Weights of a small GPT-style language model, trained from scratch on English Wikipedia.
Architecture: LayerNorm before each block, learned positions, biases, tied embeddings.
Each number is 128 + 32 x the weight over its row's rms, rounded and kept within 0 to 255. Layers, rows and columns count from 0. Numbers have three digits each. The size before them is the row's rms in percent of the matrix's.

# up: layer 8 MLP up, 1536x384, rms 0.0415, rows 497-521, columns 0-127
# down: layer 8 MLP down (transposed), 1536x384, rms 0.025, rows 497-520, columns 0-127
up497 108:058151157223180146156125183120104111105123133136135100121175115115106143156150048121179090128117125096100146166108089168115108190148064164135107117175201109124094112134153168133127123137191124181183161128144058151125116167146128158130109137146128135141112118118189161137169143098140130149147148085132146066144111142127201086157118156072122123151135087135105125151091167169116128115152
down497 109:170135136130132159120161137139143113099089196135141157068119092112115123106134177122086162109099134066120081133212149135087104166115165100113106181114071093103159117113120142122126138125065143088102151141135133087086159160118135158111116160122105052169163155110131081167141105150124122095143055119126136105154118178073118142092194131159133115114197125142097133120126121125113173091155
up498 097:168117125097120181196147083151166115141174149099086086120162124171158131158182129132165019112154140106172163139190123199095128104175139142090149133160133159106115093095169109132119058107138123062167105085119087069117141183105119051182128110141101112045081123135116102118136085185111151161126157125169094126105114152116148102112134156158169057127132169135164098164047116150098179123152
down498 094:125128110192157127125098105192055147097108132163161152107185147114088138102132137140151155107133144129128100036125138111131094159151124148202071122082098118132145170117135088164178141156137178138120165178159133064134128146118085083104170118072169118144104135142134130139158131134162102145128159160117120032124137162164106133149096117126089127152114121115140164161151188135133106148121
up499 106:130101113140169105063145065141107101135126103102144103098129133120101098153163098147144165158161160127059091079136142103143105172092120149154078124158136098102144142157116146096144159133124081120105165145143081133176075112129089128086138102083076151155136184145120155109129136128137119138144123110160129048168111129123117164109156143154135115125085107106084074160178128165068123090116
down499 101:131120160143164149067063129102109080100133099118104177157178116140107088133161070085128158147110104145198152166124153133089107153133167088176193110135146120124085112192162145112124120125132083135190068111105110125112098176107107171116131176121141117102120038158118142109168147109096148125123139141077101093106144107154101083111087127162194101112142125161172140089110106132127112140140
up500 102:080135126152108131136109138145196047152147142087165132114113116100121119124174179119187091092123141094131187140130126166055097161136113087121150090113157080143133138117130135098118131153127144150118107139088137115157102170132094138145096126079131113138129126055126134083174176119135174155150144133127129156158057065127133115149084123131144071130121136112161074183131120112173144133102
down500 112:159154144096115151096123129087139127132126128124196164081081178084117118170081107115158155098140139152070179137167093156098152122095130099141157161062094160148103151143092106113130204118163042028127142094160142132146137149123124092148088127150150152107081139099130104081165143128096185174152130134066122112126141128162097126097124101131167174151142189116079101165111134103125236118170
up501 096:117122108097128145113121137107088076161097096132196120139191105123168164122123105143107164104170150163181096166105096165166068144164093119178128134154124098135114111109150188195106182169131215150145091112087127091182097116143137097159127160165133111109081141140147153102152144133127109143175162162087081153121105162160134128141133147100181146096161147195067147130107130114087148129046
down501 089:173150149097184100139094143131113127177144151188115116192109107120093151174161159115149144059162092082105133163123194095177140147093221132150137115131099136164143125133116120092142150061135110126110198114135121122086068163129114126121121125100122080121128163186107142116122124163111171144131177166165154087127067073107156110126097071110147083128107129118109086143085129142130107119112
up502 103:085070128170109139143122166116135118188179113141106081165091089080132112168111144118108135089190112102207130114081162134106194187062105153128139137120145132093134151145122163128148188122118117149095066133207082108140118145123122142174126028160124126125092127160140132128125120088124182155117151135159137056125104113108048132116148094091148102146120130061181095136082117169140070166094
down502 111:127149150157117072166144113117154133145103190090102146107077131118048112101158091101138095182142138169154076075122071164152080144126132130150109114158046106160106139138079195138101070141145142100072141182093178141142116128146114117131096106136102173117116103186135133090132043166125091103157128084177123129200152207135106121119104093144104140171140119127100103200155120137071094045100
up503 096:110171136105100151174119124185116132110159161118119118100168192146140137122141113089128082105108179163169143158132130189142119144114128132138084074136151147197080192115186103124113133160138154127159097125109085194068094162130149182091128097108189105122117179131139104133104096074098130212126106140163152186201151151117165143132097167140207137076122112076147133141126156137172085170179
down503 098:157168089127147135110144099143105135173087075103142135121123101151108105088167154163100123092124132104126120116067113100189142121109156104108102141106130180076117116056155114116169107114114129214123184109147124156181104142120077092116145087135128076103189124125191108147208203150119101135126096162065109096100094121121141132166181165153100156155101121112106114154103134060104160136069
up504 092:106202087109113156115148167151078106128116178051150123112182125150118152126116115123181144142110107184085097168100126159087103136140147122103167114164155190143138083126106117130113096128146125101181119118086110163153142177151163095149154145050129159141123165087187123125083145107096110167133137122073095145133116104189129110091126149158099169164064058147130119161103055119085064115059
down504 081:131141114113077157118142075117154063125158139063136166130152158143132116153109179148136095122091106109154099140081143126221103129115127112134183128106154093114121168104152157167127175161107106139149172183088118124140081152149106113184079080124130137083113086187144134046160094090122195093169164127106174167156098156090099104087116057118182139129133107125082110124122143106135121134178
up505 093:123122125129091112099137124125135156183115147152109105133146163138152162119206113092160140110124151145139107085129124119134123129121111118161149098137151153161149000134139091094098126110166129053041145101055170122100144121131120119064142144119088172122129185083136052132153116154102100109102137137098154120093067139122172112120135120093109137135076134146140177110177109080141133119159
down505 085:132141080124108169078118161104098118169084134111167114070158122135169130093157142157099160119110116154152113181064108138155101075109067128054046100115144058108105139181119122123090107108152086101179114144135149156128159133145119119147182133107118120134117080130149107138122151165170087193156123165110107108174122127142119045117163134171111099120144195199106131187072139198121180106084
up506 091:104156130106087092113148134130115209136109159132133120129091120197125115117162101091138088122125181138135119120056181177183109127096142159140027122184128081154117129131138128135094094128119149158129148170156172064102140145147105113094151109135102136070086165124104178098145113121092150110157085168231106068068109169189124089167143104094196101161137135114114122082114131133095121148140
down506 088:145141124115095157102097146124181071122102125177101145144112158073185091105109116119122155136101081170114196151144111079115165150060140143097151121077160146164126123147156140100171120141153173070139102134149106066124159149143079185178118101141149071162139130106140149064119184120152115135127096104121152166124099120201126175116138121150163073126114169145173103149089115118140158177135
up507 097:170086095161161127191143184178149073174127126172138110079147138186128105111100137119107094126139148127119118130105114167103121108155101131081082185122089166114110123118153166186094093118116096124133135110123177124155084179065148121116000101139116140090131128123067116061122104080158098122128114100180126195161116081179217134114127096107170148140160136127098163141150142161152108105121
down507 091:086094150144203068103161082107059114159075158080132157074110093130104129133135094088121197079173119160116144179060210131117138143168110146128151143082174171173108166177100114108102122165119107172105145117084109124206142125053124167162099164114149092143191146069153173143145139104143183090115107124136096129137096181113148219168126113148116080104186152114096050136121120119134077113136
up508 105:091104153137145162135127193104108165122114152135095128144156135104132125098123102107087166097145167192101102189149138130134128129155142169105127097117149129086115158123191130070136155108084170178133149106120152127120220062128145150143128093166115141133137133149155158196127159083100168133213169153115139127096107178118169127117181159107112149103117138164145088162132171139145134140146
down508 107:118140147065091078131129132124129148180102040162097101172086146102070140071140143135105155076147093121100103110080116138097136204117158138164088102110136113101117146123162089179118117122082144155191179175095116127137181145139133072119100128139120165175126151077179151100130143103135174097182113089112158131141126109169106104172106136184115114066090100153153103131168112108123146076165
up509 092:108171057110074095143062155161205119146128078120130123124155153145085134112155128101081148104105134104100128121101144175144162128127154124096150160143103174147120129129083079168162141139144169141115113160152121142183073139094115090171081075184093108124121183134159083092166169148205171092156204081131119101136166139148139122076124104163136098099169143123120137132103113161162113124105
down509 084:112208146112112149140106140194068145093077181119126146167124120150173143086122160082191088073123145141121107118132195125119072111148080081133123123113136153164151115099170145070128113165111078137131142104097135141110144145148153165075135108139148109096115032163128102154091036149184163105137143173113148104186115138122076095131149166156087217151184116099111148152166103138112124136082
up510 103:109123094167134068170160138123172156117113104073129115098140132135133224106171167153153115131129199116227082151118128188050108119142136112190111077118082114175150146169152138093178193090159094101121150125126122131106101130132177126106121168163088074116155133155067166134115134170122110119104085096153098122142163097142189125102170098147106160131086196109114139185115124128153128115131
down510 104:066213222108076131083145137179084147145150178122146091128146130100152085138138155097113092178171127172127138123116088188126135129135099106104136128143119125070194138111194139165148123121060095126131108127116150144101165080113125159200106108149143133133074079100133094109109072075130079130179169153143124115155153149176152203136084161150139153060111094092183128149165127127140115155139
up511 101:153112139119194164112076064160074169140112057055185088145194126152078186091156147190137117142121115135095092151177039079238116132171140122094135113134111088126135167116111134114053149082114186182119125115096121175117045140154197140140106157131141135103135143114160095161164086166172115139160124165120132111138149151125118096136147105095105134148110168112137177142136156103102111133127
down511 106:133176126132126117147151091118137134176169071076114131108146131075091121180125123144070103145169076126080112143137105142101135104101143116159096093103155172156141113111182102148153111150120107128171107144126137127112135135075108162132128204127078152097175088130085109175149163182064126116135127147164132158061128119119145124208128104081220108121139138134084090178130169178152118123061
up512 109:115101174114139116097161102132109141117123160144172087166171079128116127187091136116109159116121139158113162161112133123145161112156127150128146110150092135106076119129188121134056156088135086124088187081115159159137117143126129107154128146118102227091150114100101082161149089153151150123204124152139127122100131176102143098153115136136078172158146091142076138152156171135132157146112
down512 111:123129118183134144101124120072134097121095133142132191118103113102198104183194153181167100161073154147153122082145147118158127127122105119159122130135135120152149175158081103117093143107079142192099100159150108132122145158166190136127126150146090102124124213118107129114170128124151128126141167142148204088137156197131107118098141105110117072167175056153144074121164147132156137068149
up513 102:094136123105175175179112109129136084120158112141140118110154191150163077124093112166150127104169065164155051186075173109185118085168149142157155110192151155131147142169172133190191166070152156095179127133091079137055066149158131040163130103101161082096102124097093123116081149123131065138098136096154172082149124102152099127151138125143120156122166159143143134170110136119118112129152
down513 103:121138143104098165209150109127147106093168108168149132077132164207130177107138155097102160068112072198104202065132110183123096146168119203133110179120154123128123125074139100124132134148081127105135093141139109113122093135142103129099120104061118100105149107152115139097130166131148075125130125140103109183146087162122153126110083077080137125184139137140149108118160162132102163112157
up514 093:069062164187086157134094142162117161174120204110081137147102136145143174177113132160145173130154098169137124158157124156160101121116058181115126150077093163135093100121120129102130090110134102084167155051136145138137115123116135135118120147101149121177142169098104109066148131121148127133136074138146121195158111130170142119136187181109110121131134150139144121160120104133136118072082
down514 094:105088119112141147138108095095168075133118182156138140180169102125133124143106098113136082088096092175163132099110138078097094143142123109091137081153150133163142158154123140105185136125125122146111109227141129167184170071137167145077073170147092168118198133183140173124139157101143151088137105172172112079142142084074078130151178107129136092155139150074160069096119084202149127096152
up515 099:075153131081127109152160160108107185125154118157136081104164207120111121139163123127106067091085145124109171188204140188135116109124117151085131103119109144094105112137085125141093159097109148160111088142159140110203148160110110104174151127146130129115119120150181069146157089143146127115130158096083167129172099135123208136116156044159174140175149173108103116201153150152104158126136
down515 091:173092132111170137089127066121133134095111146102098134111136115142138137086103089159192179135156106128132158091093170091130117086140124067144163172144103062144090162143142116078118130129145089130080073127108109126136179151111107093173108095136177161081137174091126083101151152111177180193107055123117125169147104053134006162089105136072141117120145148123154080129136184059095127126106
up516 088:151130198182116102167129129162064119117111115165166153098108149153108147127135203144088138102064179174107122083072135128111122117099127136095122136089122117122086079149091107173179097160165189126175095143088178124139105147131130126143152151189116123148146131109144088164129060130125099140113087055134152172146119174200158170088131151125163110100120079092129075095098099155082109133093
down516 083:146127181069073075086179175089174163122202147124082182111138118108131126085170117112155125116128151101081115117189100141135157153107108154129069161119130102126167102134155103084085099130152107154116174139159133181125136174152108116105147177093103113108172154124088077119150097143117098187145162125074118129088165129152124128145156163102175086130137113165141112142164074089085143124134
up517 108:129164105094103084130124124092109153085126156112188135135122108091129210092114109149125104136091111124194124144107132162088154182125148138146156124129047116147112119119173133094162181142134156089155154198123095173096118069119125072147159144184108146136177217101092117151114067195154105122117117125140104137077132108103149112126159135092138102158119155160100145093125102116112120120210
down517 120:128120125140145113165141114073072084089096117079111151140188104108134115136184123118139175108098070150120175114199132131164127120092152131162164110125131131118092126169064104070078148131109161114074143148155163151173178118129086163154101085093184127138135110111095051077097156130080206134078096116082145094107113087042131218137148131146126158052090119080087143181144137126140029144168
up518 115:141127108117201108119139068167087105140192181139128192171100077105103151116108106118173135069148129142117164168139181159233126096130172150157143122125065145104090094120088150126166096095167108101151097132154102155084113121095101137109129235136087143099101163107097128170191116089125135130129081161089104135127155106149111122102074168108094152116096186188112161145075108142146117168115
down518 118:164082108150167109157119079106066181139121154102076143095094097165084139094203143122122139087094152127128091151133127081114191114135129101143147104047132106175089084136156144098147159114179133123144078042180177111125101135143136090126175084094177155159132160117144159063092134092082079082180129097130141131097169113101148127113151041192087109113152142192154150131126168151150140205145
up519 106:120135151157103210159151133141140100164115110094132121112147131137122166149144105153153101132143155133146123113169161116095139125123096101123162180120058138139184108134158148102142123192105118131111106101131106113189142117136170085123087193127130104129172157133069080153110140154132117143178174125136143119152151130114143131062088116071171117099143195122125124110128129163099155137085
down519 096:131138101054141150070091064124098119208158084131095100063126119124146157154116111118104146191135111132137105166106142113105112119111118060119099100171111146146148191114169110121175048107121132133097143112115172112156146116102101089122162084132103176109067096100076137111178140103113154114084170163107147083067156148178159129114144135139134131124091120104151150112147095110161128163123
up520 093:117183120133111173153082128137120092155150141135170131114164128091178073133165095117127192076139079153055127113123137134121177154121102132117151115169190142089088103155143094107111142025124139164177186138161132115182116129107231220106130091172126095137165148137115131156032121121100159145111163074086155114110164134162191112142112131170178158129115115103162132165137089078109106130121
down520 080:212176184127121118129139147069109086099150159167111135101148146153107127109159081136091151135107148157055139140134164162149103118137099154171142127067097120090080118144199137148142150106159130094151129054141150172123186165096071132112114136143115136098101129102088116145149097150083122133091142107169171161119131183139115092131127154149102106102146177120038149118108128062154107154127
up521 104:107092139188128115136093165164106166160142080077168128142168129127150087139061137124119093144138107119128100154110137208147136147096147103114107172090150143155147151148128150124099082140123128155135114117145080104157142138108162149125109160160156109111098113146186111092158143199168100119127134142174127111139124102187136154128154158063137129157134155099138160110168184177126109111136